config.yaml
n_layer: 16
d_model: 320
init_std_up: 0.0316
Each number is 500 + 50 x the weight over its row's rms, rounded and kept within 0 to 999. Layers, rows and columns count from 0. Numbers have three digits each. The size before them is the row's rms in percent of the matrix's.

# up: layer 11 MLP up, 960x320, rms 0.11, rows 811-892, columns 240-319
# down: layer 11 MLP down (transposed), 960x320, rms 0.0362, rows 811-891, columns 240-319
up811 105:448576543546469518475465484556548471490520479501511560453427426550505543543514497434572451532506481541414490460493454479513554531482482604572525493506608517458516571490550568542559513424463456549463543490447596555573481494528530502442460514
down811 101:495411516507454574457491497521465511426459541544506444529476519497492443469532530491515532440604486512538481484539605494639488461574485454461544611557461534574398461474471500558455457456547383444532418522502383461587512509480553436415380517
up812 098:533509491490463423389410516520612504514492486532353585517486496468445469533465524319493498438542539585517505573478484492479645482545594481507427508521450581476530483487573513495559488589452522450496456526488463415479523547417441477582486484
down812 098:523563470516527479473477469543467536582509413423467457530448482510454446589459447494597551476463450530568525495462497526478599437612463595591517497495555449451485520433456618530485530464428556527591574579419461527454489596528564500537510451
up813 106:473559556498456435517482549418495615482531435451398512487454504471555498507544466604550513576530504485485486479567448541565505520475506442486482473480418490525544457597391555569585538493574482507525457437567446507398446472459473521495481490
down813 098:477453425577475457480567423484525545447507429477480470641486472497481435467498485526429581457407456528488502522426490550460449550553480547558445565556517523500629481478511512565448565436469450409465564482455551546487480523489622629446531501
up814 101:460512639559517499463483575497603486392497448599542491530546524539507473423425428405503560510579539432451444568528465467513543508476496493482534490543508455565630396506475501507494411517484543469497495488519479573490523499488477580570529364
down814 104:499443494521442523515512535584408526531491532544503496560506473403452420423517516437494548523404487430539422489389585502520526551426522435535438419509457453509366581460553503563522500501481554520524387482467517527506554538491458486600485576
up815 107:515512530556412475516629506398490526435501550506567502447444483446487500526420505463375550427498498388424502508429504463450490444430478447509502530462490570451485585465483514367558592554496497473527433532547518496536605531546426536535481531
down815 102:537568417532523471503580485513477474563478559461515530484553499455388492551430546495525509453405471452507491449431519451417496511488502488473473565538398483465489562541473435472532571486440447446495472531500505491540410541416486444556525515
up816 097:452458519535475454575519421423561428582408486519427491449517449447527522588497504514418505560500477506548632520491505457419416514560535395550527478417556497485527484562404462542491482511562489582503521462498537523513475455574495498444508451
down816 101:424526425490498556484539558570588489466509446504534442555427567487514530545474570449469535521495511500443494433502574569609564510526519492463521440519448547528517498431573503487509646435459482515532430651490447411511455509565496550585472489
up817 094:499429467490516449643483540607497520582458455404536456590549554544538484488543438496425404543510465465468484500484505519497461524533533489449575505426521390514439467515487539512492466583483454430423536540520470518464421472526474471467436505
down817 092:594452559493528576507596580452458429528462513487400488515415532502554552493560569451496473493511562466486488478508424509476508469556537523521501519577430554436499417514494430615552577415508461548600461558445505448439444504440465571580569549
up818 103:459497457472416602516501445534539503417503509520500496477449491505536519450562511486458484454623636591485555534453476464565516420497482538555527588505476569429463464468479447473427468481508605448399493478585552490572551474492426379557471466
down818 098:509508489436561603533540365533522604509477522461509514486470486569473399547460500518509489579528518460568507475576548499536501513539555587531504551500503489581442491515564473534556519482461510571559462529499507447434420619548577535447548443
up819 095:506452394536450400441438495501561455413452475510580549512405462501524564514551597421544571480509405499510462404466412445524542482503548517541443444547480554493522494531515426477481519536484517490466602499520458540490521482498523389546547530
down819 092:501537542452539588460520513542456504591556643462519489476534475553459472492587531577406490512501503486426474549505491503546500474518523488540544540575519535585523498524516554554463388449536381470662505530529511405503480545492471471434527419
up820 107:478487428557491568518451508500521514557444468542471525437477538480484465467534530543617489608453433429555558492457557485485565503570469486524436577444550480520548589534512463513488478612440583563453492497453499527467393554547556617463476556
down820 107:507566510530581469511575476555501527485632560502420594476571534504440495562487421465585491505560470522610453421386444516500453503416468536504553472535559490466453452552551408503401457441434537474504451448487433489520506583474466476480450493
up821 114:465541583486492412466531579487462467516498479537531580489487516536513531495464451451533492542485469567484481391525458562587530438411545614477537480454499502420461552534418520497485472617454544478504526448557459518560509537507489492497489473
down821 121:472537563501496545530504518469406475521524523491573495464473521640601494417591512531588431503497541537496373474406470508496416417399568522504456425507537467468510416494361527512462447523461564616507393487459508557480494495453566498443451523
up822 097:508392494430423594517473559496493509541462490455425537487453490519483462427495497574407525452463528424480508480522520480505413563531441535498415590468493584466525460551443433470414466449548483507521616470555548452511598557535472423548521551
down822 099:479498454512505482473545519510573525448419532516586427451518487519495494554444480422516517532514448511490507565408430492539443452556515554496503469503467450497491583501545553494515451500438535529494395448448482558463407524476573443532521480
up823 112:609506454503535485409462461516595542524593538461612531479532628456465472507576541476496529480522567516600562522533451501544468541535518632479563452484498485559450547570402492493462512464494494556537614497592428491539439452561460478543592531
down823 107:451510499524535508525561564451451561467495479624449489475534556483541466495546449517459450576499468575501513399491458533545459442408587469467511526448583572532479527548526459538531444544567413589439488587541518507615459503487459501552409551
up824 102:432546507542568559462434544524564528455477515528402463401569535427535521488580455505481472493602499493582577498579507559480483490512468581499463466480597535545438490399601486481487463598488514403569471474464418479461534531514484561481431504
down824 101:554386574510454587507537452495422494595415523592507502522506388522419433492396513527489469521433492599469462590465431460642461497467561416507518497535540501502500421436440491521548550436500456545345518440587377533532514476482548437510513509
up825 112:577562537439462456488506466512453495401588553465389482500544545522467532517468445449462469526492433523510415512530436485500473609474497360488476495477514480535483543568607522516467493533492442488519605562550571465565538516581549558462505445
down825 105:504506477466500447491444481488493639507520522515455497487570492439501537501562480465553421561534491511516566511556487464403546500517488548452475494452501452467521536400508505454474464480486489458534585515569581471499465522488538518449617439
up826 102:524474549495509480482443421488467538560500380445534483432558500490521461420543554621440432563526450560532483558508505468447523478474536477539650480455479492521528549529422524518404508553509469520454477448467530464495618507570569495500534552
down826 095:504414427487587411539451584551484583500551483502545471527505500433444547502383524459615512521515604470549456490611496548528513559535491430562414502405469417445504509512513562457447468524475565567427469550459503421523413442514520485498506547
up827 107:451510597429533573559540484557529465613481578509512432489552560471401554499513451487455465444471491561527493470517416526539575480519477541490514508446480517609481443540475428593517479533478492450482536519539505508577476474552546478469487480
down827 107:498433538431490407494538483532457480518598473560604499530487411464495535464510497560483476350534529492499434579504463426482431520426472478476470438435466521567543560489504386527455479485566523603473453400525460564491483460447551431485502489
up828 102:554492498502591520517519445485461537493498540537566579410443463499488503445535475547465484464503547566465503481507519508536519463457499535528565477542612514461530432593517501455549550559539622536399443507531531487529445486553614537445541405
down828 100:487534437503573556474484548611533444417464446487539514498525432500552590513385510554491514519473463419555469546524390493404501469589403516465455519568525505523473523499434432590468555478501457497532625533523476534507517472439428534446465541
up829 103:418378481521502502624411552533468505509408405458422405424487489472497518589490416460593491535460508484532576572481518476569468545478481541613541586554524503472490525514496533499483479476574555494459456492487499588471526607549576566570485501
down829 102:512467435484426561506572542438607444455491520571437522639484499550564472353499502522537484589510553522470550523580594454544563451502589460499446534472425399553404543539483565485513515466586465477514546574536482501538526478552545511556482484
up830 104:549596487454487560616591464380516505544443443498446538505535387503492504585530400491485461432527456536501493484528539471563588494541493585491530605504429453495508468537504603498579446540507531451523538577517460497477534546480456485447507509
down830 101:446529466470476538524529522426454511466477413493493516576576543476540475534488511465469522487509485471551576512459481490517391490465518464505527502587485540546474408504532469528565452521491565509499486434406492560422571558500490550438499602
up831 108:448474436500386608511430495489488606575530562480481525559563536560510472415556532451501476458575507335534453545525499544496533505460517469434568443473399584468494566533541525412445485563541572486564488536457439535564572532466502485541421516
down831 098:546500552469610552515558524522492547547450409569451512575556433422396567472513521491518515602511528575473523454472443557473523375474484480471509538532460408517528420395447468539507538454490543473527491580568461541410430452523467597469475528
up832 103:454583490595575577473565507440380514478479520543484436485509479575471559445446550506437479515503482617501549498486536393575456504551418467488464565452523441432497493529458467548484468454519466496452504577480468437426541568546423477537601581
down832 103:560486486444509527519484511552562480539465446567499491590517475491514563485459537468535552446487494516514479461507531496458480452532496495486508536431603513484527518529512439542520463478463444508532495492460503458475549471485366577534501554
up833 089:516465520495459561576550408517536501482537545527368502486548563412569433392536520486497413516443442456511533505559414596503542564564428501497406553537414559444620536504523503647480517531572442532546545459527456423505454464533464512486541487
down833 087:564458394498556506479487612517478441488476456485591468472512540502483604550439419491500496494488519499482493523483514459478430494545506509451581461482518461496325406548500456484516484484380492511487433530546526499457629577485589549476480464
up834 089:480436503529530459543416456433588539431591502468477333517510512491510439522468402519456531477469459491483535491549496539497538510460534469499477567490478443591537521480524439531491449541487504497496530491483504459424548439540465544481481476
down834 093:548463468580426510351524503563568520544539492441543559470435492440497579439472550463508497539478619535473514498574525412466606436592507508471454494527444546403461476559538551480513542539426519471472485472566459481581492488469488522516505551
up835 100:433488525522514473470506440512489524518548504445637505443445487520531519489513551489486534533524557457530460483462544528551508439470555587530463419416446629473553475542549464477581587579430486530533458471471573465510493508447512498526498512
down835 098:491558498477443559488436504545432515428493493446443430509428450451555524529464428587383510496503459514480546502498564450463498448555453518404384512618590454493611488487427490476589553533522553514487544500552483582568574536555433518598460547
up836 103:523568478566480458410465524560527496539488544561508512536492544456469461566590408576459459501413423461541452520508466436502605581514437491554484483557549433574460484558479561539441493561571494558518493542464627469421464439535452422563467568
down836 103:463507534523466503475510511485451552473502516486489524563511533542522446557483500526579597460420428547450414490424522451463481484508498491546510477527566504491548479483557526546626570561567549429492529532497497528477540557473557514456560537
up837 106:421530565604521568429504509524512511594466478560386461532402481501459507602482577480452474429514492543447519525449562502537408501489465561526468459455413467404487551474481485536522404500459524476469466511490483412577482482447472482544429488
down837 097:430462561488388545418509581514542474528545478567525489513554552457434569433521482428520489430512509437595481531488456497512482474417509417478447466499503554615519494456522436509538459636508470458580531511421384444413487544523573521516441510
up838 094:484537498562469551544476408554496448504463491528399411493412499459431473561442513522538483449486487498544515525629617561447520540498517414501515469544496566449533474452561489488562408384436587514570456535411459555558449564533547499455507456
down838 090:440504530540554438530473490406415527463610470437491442516461479486564431585440436537451514416520495532472438523547468502418500504579484589467378398421517417529489471431478447488535491532554480495519561630540504581503540497452456489482577484
up839 095:419525524522478583479480399478523478492487514515494470554440436589521494486489551517604529507515519581439511447527491550441489482470477524486444540510430510501473570532524505577524527514574579519418531577479469423424404554478583529446511555
down839 093:572490503464459478562478538521517508574519576469564594395560521443496454473468557510443442537460483529532482581504507400567529559593495447520470430461380548573441452530502522499605520503445496482572463490474475565556535473644446514596498455
up840 109:457543459519610461537459517435383465528603483467514506442487500476522484502530457511462480494490526619508536459480488478479508428497468461609545573561547471361588514518459397559485491565552458519519560497529532550450521601452482531436530483
down840 105:472532495442559459572573468547460464400458468534519515577490509442377516472586530486534495521509518469460494438498601554415410399483485486491532565601612452497542377492499523409532432505519468572488543441454437420456442453451597503551480509
up841 105:517481404476404457555461480569567462535543553472422521551490549530444499552548482437540518414487432531445531550521562493577599464528415491532466513501468497479456445491448475514485487489558576516497448476511523526524524465517523521486407506
down841 107:551392495480378554477455521572455545429553536455546513436434469497497431432526572437527496524536471467484446569562507412376478477478440473457480518469466527406563429534501583457521536433515501507515572507436501617536463595463476483510599473
up842 097:473532443413448417477604528508532514515502518460552481543455455480566397568571496546469524472532502463503567419543475439556495467591495493555487605602484478430529483492465614506474564474503413489370432460593434434514444420543583501569496491
down842 097:456480488449454533501538477498521486437435413581481499477484496551477565543446524434480401496547511491544441559533496550400534579517463583501352429504432453497509556470490377580481410518471487494571473541527581615454509552513559545501475546
up843 101:509546493563484573454432540508494533515522492664509544474498528593492521629447487469555512518481469488436499558445457462480568466415494348517519387602483503508535555548535536483530471478498499559477574479527621492629437462537564508535551439
down843 097:538479499410516566467460541475415524485468538429494533533415523469549423576529479518493478530489460431503607428487515465542528519454411431479512449472417512601602513604493484503513441450507487514434455617481512550530611582574468500453444576
up844 096:431532520468487502459598438483508546385539541447460430531533453517492579484544471518511473466479544527528489413527536494563462501430534478507500504549510525535576406483528428458523438451591492461492436492510485553578424463503434458502487483
down844 106:560503476578460502578552512425550517458482527527467530461552511482513434434493536593477502547537506516490476494612509503499467501470587425500534482463525551465508413478427500559557442492577502449547522445512539501506554473519464494600512451
up845 094:476471542497551396428451479414575517450545438530526439508442535446509424614588551466544569460489493499502512512373488428495491521589477387433463589504462473464495510420461570470520507498441501445386485523525656550484574492515508502429504487
down845 087:535477416533461475570466471494481479516454588524440563467498477507439594441531508538519489560504448403499518415588457578487436513467537503611457502494472448509537460588565446502499491499580568424528470451456613468507433485453433525494502543
up846 107:466499449511515469411485509466495471452532544547518541443530416455543450551544497490455510443449550495498440458534483508510546502454509505473473501419562535406419590510512519573542534521497500369465566536503554491534437592524469508456501448
down846 118:492439558432473411507545514466552524443476463531504516560467369478415503471507487521544519571490438407464489574621485472588492485484450481490536493437415517502497509570436501538441525489540576493468456511573597552555492555609512527508484519
up847 101:459519530422490424493463481488524465518463491589544426477518476534520578497451538480414443481568499539434489492512531477498498490448518404533512453559504554532539471528549419490536485516441533434484437487517471495469477473514379462442445599
down847 103:526558508497491490528495558504470470498416520456512530489546491450577495426467538492624484437493566424503514438527442506525504617426514582476421501539436496574472495551473529464567486481440551513570518513479457508597420499519518509544426514
up848 100:524491451519482419463499448497512545536440571495449417508529533491424367550592572438466508434495590507535536434419492494561519461415438539520554463465396499442446595485509500484482451563464519520525522504514488533438514399467448483471524557
down848 118:549535496346571491564519515446506433436520502443465469535461503556543407510439501508486501476528586576573537485510420545577519503527550540475564514499518509526549544491556537437502538434508473532496602549534512464448457482445440412498464450
up849 107:504525488484569455505437449490532426485555522553428503532528435348552470442525526490540487484436467467401447456557453434525473522531455543484483605502501472429570480456485466466635485477476451522396463607442434526504472474501479615560492469
down849 108:508456593510505580488575514424494500492467457446482515518494555409499487405434559518487573380471526519474486517534470483465457507503508440509530526479494419542492548473475462553454416521520548552466505518542557439560580502530693620451416457
up850 098:463441477409491564565509571429550438524609428537531457546523472592437552419507469561505515464404481531431503426482470434473545484438491518468543443514427426448428484533491529556596515440428442468470381615498451417564488468508526525510480536
down850 112:527587503596401480627472463442443565607464529507471491479482509459521460532526424436535489565531444523534594449402576584425467536472403460520489575462513435496512514450491585550526448457494575525484621427544498547381446535447403562487544465
up851 106:441503437448519458555534442416492490509520465517490579469541554480485425528572473482530446600480438550368500418517481442529550560486438554405481530464519580536601550403494499444406515569567623590501415452442488469546540538462583444549428571
down851 103:577531473518521504394434538434451461497448529456481449538504575452502497548489523528483529394514500495484523524561468478488500564544594467568566493435500474541430488519447495440535521471523547521526562553586464431533496408514484522506532528
up852 099:433520412583433524522554476508411451584522509527568531455497471529583521478537546473477426510499486551517487492513566489533446458492392459499494550411443508536493444501417500594534509530575543502481584495520458451616482533522612468476506519
down852 096:524505457489496547507492557438475471415552488565500488492462517496535520494499487536514591471478520462453520450536450553469593549495517527428546578489545516517526508448534589461431480489455488502433545434453490517475609586516521505490491542
up853 103:489575467484435570466514504421485439561557514513475522464370556499536433507522515519447566481551473490473422456483446504492533485385501426524402460473464467418502550491517516568565576504497533509496474494505482507553571489492520605441485450
down853 105:488499467498542497435521540554490413529582434441542513485502526483470546565480498433415525520451483618535493546558463465497418548507557418455562495403538526576401487574475404443464483506490534421469456504618415531395537496469482464506438519
up854 104:506438452555557560454515518510506434408596543520559504469489348520466482443511530522445390482533450497482445482563513443499650470363414450514505400508449542483483521518419525524526467434505542496385552481532589561489440536485518462584508495
down854 099:515468468497452493452587482598586568452472438601485458583400449571509439449479492468479504459567435590507396552533475388544553512574487508486439517554438513543378557472556514517613609525457508441571496517463399428543615434590386518499511511
up855 100:584421548466492517524450534515592560500620505514465538492484495547526496576491480483442533432476483577529398559519471601445516462519551508461524518520465468471498526554563482495493564503542438583584446498567531468475678538549393446527451512
down855 102:514541470509513518488485486562409452460518566431470521509434435454413455456457514570464549599503531393578568503556509432511529536562593468444576541505542494532382517535430478480581482535451453506477514491470478521515517457421539468549481543
up856 112:531336514461463529586458460489507404523456493553566460465522496510479445461564497560535473429492535500460485475446428435560536497460534514585459487477542569478446576472541481524476476514505489497458513503527553425536581501484506568543546376
down856 109:490602498504420452536490532630517505555489487495507576512492423511465492344558519436466427554462558318534549404496502473431559547450433566506574524554405553510604431347517455466543485525432571509497503509498410478476500471528458459574462569
up857 094:507500569503526536546408481456470478476458523394421500531494519429469464493472545588526468436496557486390571469445469470446480549542618334579585511499514481488490521586399497397510470515515503417564449497553455551556477497640498451514587459
down857 095:419547440600552475562494447562588490459410440455455569443536502512480421556623498497601445559448499528482395533564472502530468424495532522602437391483542627542459474470483653537526548456512473552565525532495616439497480521528446554544515401
up858 099:433561448463521480393451438481450530558540553464466542496505547543539485587490545587504523515528469463573523445482625461589462511439470609544487502451434585564629438489467449408335544561493539559524415557483483561507528419477484508511444549
down858 097:455411569549451429579589612504628521529485490490488499440481535586457465522446437562484442470424527530474477555538519495510501442500518508496435398516503549444563545436511598604523577609536540406464554420458456503503482568435451446495484508
up859 092:502434492456495462418489443452532606502530590460551464476471558464538560486552508556435413505552513483441487512584484467575337462485571512562526543425428539513562521388514454462514565424482595546528459434506548507547451485608483433433502549
down859 095:501517426595519491400472521572437519388523516520500501540471449484437481540487454450486534477428592515499533606477470514500548471518543520516458500490522425466519455464579476411573424523563510500506438524487548500514455438414519538521383518
up860 101:539489559477474508509546477572399466501481470576525511548525561510531495491481515457432480604531501476495470444488399408559573492471520391504427478431439570466381540515467609473486552559466467577607570529489517518529580548499432511545482504
down860 097:472474444526535540503521497403498480449480458481435482527442573470415446502431509572537556430509603512401544672509535547518517524487492431468581538582482505504514512555414511521507471495579518437478450489512479486590498467504435409467495540
up861 103:488539613452484410468486495514505563426528504585594491483454461600502541559636429472512416525513518545518515521488373436533485474440442588476398453502501515521511467496578539470485481495521490469435454449510509446509468529556436519506470485
down861 099:503455515493579520534500527419490499556655393470453534483592468454563496386431508471507550445537516432483515513541500449370508514501510462533538424472504509482523544607475494492421471471543539488585458437464425526523483478411483471470501561
up862 105:491481505515423482601487563531538487570572482549468511545547515450517414547530514534415517459512553512485487479565534524483551482456493485458450541488463482443523536575502585441483550505480472572530407453427486423502457576609460598491430480
down862 123:538529418477545603401480392595444475464484589491477563553481452493492601425459606544452538488470488439494551620501529492529426498625478499568562485495527456488529500567374503528525448578502545415539381465470478558453490465497484549649542533
up863 094:558557445442513524519533548522516559447477377522425527450413540491462541453535551466492566497465418477560456523466469509492471450546465506588462420591437513375484534533579487466609444500556535520470575567614530473490478532534476521509530508
down863 099:437538605551599442454443525487486508438584606512457491552483422532572521591575418516453518583438572512400518583506482412519570482483558493422551593489501527465550480563558497497502485483543481534534478492547518473556453518539482552521564562
up864 092:497514528461464465490480507493474447514524508484473485565493430457568384473516433466529455583556518532475525477415622510435527590544506522417411478443502493423489491552535489538520649574524417440446585619576396552470579475568487479497546555
down864 093:523475502566478514536493393386473516587527504499513450499534502418541369520577471574525488433392530423511600482479523470515399433442571503532518596451483498581535513406504475530404516562512517447579507513439462526488399459480504465504469627
up865 099:435475526466519567496556473440514509532520506504460484491511538505556615435501404444540485529441513518402437483501555413504413548494415553498517506531449493465482482459396518487454561470423466531414503587581428548453538458553504478380518568
down865 094:573494503463529435438458487472418473484532538505486496501575519490470485641439502572475556406534558479460435546450507581512519471464542553517420492431548462477560526442494583602515474515524519469567504484549530390594487505487470597545503509
up866 096:516562555462473482546513556537439451481466467490508466506452471475532545440529452555489512538578564532414441505482501439640461466485465441487518513596459348543454550512456481434468578425482514542516540589477553493520556489427463509489480501
down866 095:575472431509460527558451481507483512488471535467452420483591435491553425501487540474529521499559479486641576417502543525480520452481446589521499418372551494505424433430483535511506512439387489523449495511464559408404451476464463502462512468
up867 104:437587542551438582466490456580489384517470496613450524494491565485471448442480502614502528443482454534481570484467452442526497467441606503512496470552506496587517437538481516481487501436499562464498467552599379539487573505461548428562508463
down867 100:566473635488492438523508467459469507509499446434466508551486463367583572550474416482481386549523568452419524490473472579500551365510498489483498512453472463521450491515535462397480475481537478456479424425441456503536477567475458580394456445
up868 095:497471578566512518497465423431498521408562553448583481541472468430520363530446504424436477494538513478478486476595561469490535474590430573461557536489487426444507569541522476457442605528542431498486506550550475544539463400508437406438498528
down868 098:514528563459465497609567525597500504566458598410471497491551494501468528423489527516591578541485414429462502559484482524470494476477538456535536438517602500483555521467496467595495476497429475505549509523458427530420565595439498484571518438
up869 102:505599450496553480539546546488530441490485462555484430466426502386468455489424498534531454402537555530566473473535508461554534532631474625510431461473474481454446433496504437530396489514485419550572473474483532449521466473524402466533442475
down869 104:469566515531619530502512437419494514563527484559536510394478549482527456499556525487458585441495448472598632565560510563510468504485587459464480542531554547563597542548491460482458521616466630447420534519451529546553543545500465486485454481
up870 101:536472491457524472495497488378590472501534457513496535414406472556554560538517551495476554487483547488512542423492581534447471517530503496492536513513450495522415509493411527463584471557565521484518526547471488524568474478558456522531513564
down870 096:493497483494419515513594484532405516461460440483535521513551416538622475486540475480442508414433514450453557575430430537606589459509508559488535469484500505491379461431510444593485438457444475565433548515538487498509547545460459478424439485
up871 090:456493470575577466424522459519513515467546498450508423412431545537534444459526484456469481509381470436487519506512500572583566413486527513527542562405515530484485431481541504556536517547539491516489472481535511549547401518522435464485503549
down871 093:468514492552473518450547503601456415555563576528622516459545471518518471488380553558387484508447459497523521440509524454552469427561565561430474535611459400475536485458517452504495525518496477566511522503538552403490542526475429509495475541
up872 103:515427417524458570467562535641456553456515489540516486509519466358529471461467441453561517436418521509409469416468472467579461463568420472526497489433481420551525464446527460464496523457525437511433532456536466486461451419613454484501501425
down872 102:568555572492556490573489430449442475495463456509572428439569508583510499550527410596520503468451536473569529521441448474452544563574515460550500452582480518503546525570560437353516445414509464516440428554558448565516493549577463546437586486
up873 095:557539421519464461423574534562518556401603440454530594471477559568431550561512517548405515527533398511487568397466479451519447464421528568512443505461484542504568503473487464514435485457539552436504547495509519494518535398412506608539578587
down873 099:504455591547493615570468500482567543484435513509535517539450508596507445465513515514617516452560563460648431516593580588444528550459489528530525512470472440529550568487561484455505577480431484551532465537493517449522529484550543570466475424
up874 098:418461567501413455496490506531520450541509514525393522467451520463514463476602455510499484532410542593456526411494488482534411470539470570461482480593467496524461476482547425540600529519542492440489514467556422592592427452425515521514529489
down874 102:466514461431456543469495549577512527517504463588557528454420452538456446506528461506497526455501546488529590497460517461414478535574514547528371469590485540435476471508540528560544411527515504561479542438490610420442586483547551390468458463
up875 104:501542539426507474536442477519403454557567493513444543501482559498549414410578466520491494569519517500490505487494450415435514570465601426474491484447521485522507502498477462465448415525546606445437479559516439535462554450523464598449567520
down875 103:493506563569426602487457465530503534551439435559540506556491547382486475567539493536423473585561519478432561539516479481543482469510600506504591540516538545492438598521550525549493542442533524520572423407619491529500444529442504482487525490
up876 090:562521450471488581580561613422508547569513488473454515502520377521477522500547487598518519412441564455516516438401473420568424470502560475559512470503449552469435546516495499635453537474469563410424536446586515480463521473519440476571475545
down876 087:453439488427490489474533482500488534544544519472587487534526503491454504559492481449531492642451452471593476552522485532500522571476526447424483493548549481500552507495538458436489530444551597596526463512472454451495483565498560434594495499
up877 099:487443510487547490550542520542403531505445553649499457570514578545410524515514436571507413503600472460488457514545584634434457416507588507519479508439482501462499553507559537538525497583460490507452391525491389568475446501504509593428466493
down877 105:582556533468532555504500498514539513497586518448460509510526454422535420477451462484483548516491492508501429518462536521541440480514481483459470456562496484496506468465551478530446437515583515523489524373510456589479610508442444543485506513
up878 102:505509446479613491475496509504491440516569508434588602448549553491545436423481562503472452523540534522578502532402424504480553443529549499411469491516400490401436502543459444452450483616459583439473523544529463479502441551435539526470478516
down878 100:400458419490532492521498487498583561461489566526490417509424432479548566465618509478479499476498560540432567428501459391539460593461430507487531498545465462522523500497471541420591518435513458490480519536442452470452442440439475536539442521
up879 106:516525538438529571566387527525528422599543575479528548486513558465519463575522395511450588477460513512489516454426521501586478547497542567466521476442572525411592514580541533497438490540530444602589486466471563531526491478527425474516571458
down879 104:434397406534533541546502528466541478552465535483473459450444467524558491550494382473448519533582433513547463564553448408436469575515486466462508508558432450474454455506562468463541420442582554473430491547548547485490497480515528533557508533
up880 098:506530438472519470497475541503532558498544493570494504529557511555547523517460487419527519444536427544452488557537514518505565550466590507527491440425529509534428443466426480478496421486490568454500459558617524558464484502417435529540527477
down880 096:544457569459474482496467514460547573508502548501568556447423549511486539486510541541444486540422508408450542569426502568549514482474511566493462493549526549466522391529594640501481468538523555471455504529548483506656358557415501506518516504
up881 107:464406546459534463489564509467530610462656475506470495472544567553578447414485508476465491476549467474605430487540534468390555516489469523505469417537536520485484447504544570411533481493488530496554453578539557534532452534472490461533544622
down881 104:568555500594509455601526458511487438546404520518435445444517530491494454519510485477521487489465504452391499511542514472474539575518416533509458550518511571496423514545461499379548509614542408484474613461445489448622454521578498547522522510
up882 099:449550482464518429482480507569563457465522523410498435440425413534536539515505504519545556548498504539558504501527577513516498501611439567508524544475464545476524569609618456488465426400482644403591554481492498540561529557624391562574401439
down882 095:554622406449541517534403508543579555524403488512519532458488562337509551458486490449556480544560515474563480500514407486436392452547520537518479488543557462555442456486605464443443629546461578515469519453458476485501489479419525413395571431
up883 100:493438424474495474484546473453547519563482464523408505478566605534559463442473543535502529569449447495505474483528422437442554472551507474489443419422569559467564536430519518499557498539516444520558441480469433528552467459563505522521480522
down883 096:478538602522468503505508535417510489459518474523496511461473383468518535492484559434476475407514426484589457436460605529541472544500516433502511517514536461592556443516460412545523471594450568526461510441473564498459448482461494480508569363
up884 084:513520537487558492576494422524429590576608442512471559455599530552461554497415502525466497571474432552551449447444510423464621484484474507550570507472550554492489513414507524504485485585488657506476554538531513469520493576531572511493524452
down884 092:501453478547414472550513594418593539373376600537534471583436434465572462502385552500451540421449481452523615435559543598512402521510515462515423480485522474540497476543472487604566472436487477422502482515424466526503487551507558540481488635
up885 094:535579546560546490546474549546546485500535512504447491523431540533504456542501507413492430467545493538508527532482429517387437593490608465541506455470525571526481438631562514369482485593515476465557485459464571522488564481496375568479456473
down885 098:481437548496522599531550573446544487530528426528579463520474515458453556545531493497508441433485492440579393548573495574403601479460451478489584502584466556497594541484525619530550556384514592512461514539545517516460570511565505464497530592
up886 108:463508521498459470454513466510522525493488514486448493507446448579552547674528527494456561578461531510536445411508448401553578476567547526531491386544486540461485425591620459571488534500424345612529518443529471632495537464530476543570546517
down886 112:448510477529503556574491550500496497431435499381496518562508466534513563493538486579503435525496472569441608490484560535483514518522521513559441546586473548466525474365578561456459502430487597570518492410546497510452488529484461519389466512
up887 108:566481467449542425417533554497482467499671467493544483393418459410575468619506481492438505435402484534509511535523502431456444610543491530487587507502416432478452490471508493511525527505527506467487488482551439430504539521509435464500407416
down887 103:447499540496534469505460572521498478457482569497483544592461528529555471499540471460512473633520481378498547510503516525596539505471614470477470342475483493503533453538447489526558567506494455516484529587541456484559553504498558483510522514
up888 094:547552548557533496448523534498439523473453470520462465478504625455477527573432563486459570510570555510589442518457502496476507482503435486505491422465416478474534490510616532536526497539514416317613514575519456458516519500528408546477475515
down888 089:448472504551531471452494554544446510512480599441618562413463512647402559495570514532563438471468416542502481483444481510547486515463600502483492517520520495564473509455433508561495474532525490502589498553475525524498481499458420499528563576
up889 100:552460482517556485453538542486502523449464459505500556484503413497467588521605433483603422552548462492388527549558515460490499544501531531440578524476494431500532538542598521505574510610475559539431506588593477503476511498562499510483414461
down889 101:456598493476464595490464444532519460557482539524603523445602561464475462443497629525472514414461471463505487462455517611500455497457408497440512550525490554500479509503403536428532403506571437481520450466483471451474599503547444509380520501
up890 108:579447519457433622502478463519490519495462472460467539504520497460508489616685478554463572505523522499499535494575537461480598564419479464512364461459462525552535552531492515590556479521514491465556575462398556585481390593486561480530562556
down890 106:478541513546502471460493566509490485479507541482462442474510569528493481517551653499475468495564525482470532459529517564562455572518531462512369530501512486452429492523433471416574479436609401456520477471420526453484588490507551471407426497
up891 109:504513492410527499490489485522457504585442633475525491404454478494487510493520471515528500497487488502430496520442501445521561513415423557534518467444547454430444429529610483538539568427523506442360490500486389591539544534530546520497589391
down891 102:494478465424406524521470471578441441487482556412529472465565450497559540420537451459560557520459528569412454488418493450627480436576474555486475500569455460507512452475520447489529501513460452480494486645538409447443422503518448487519538516
up892 091:598514530462461443433472523527508550449487580537505549380532566491495481401501541471489381472464431408469510460506550547455524463509556495451413485570536490557465458463525537408474422434466489537521524492467537508619560458466505515488453562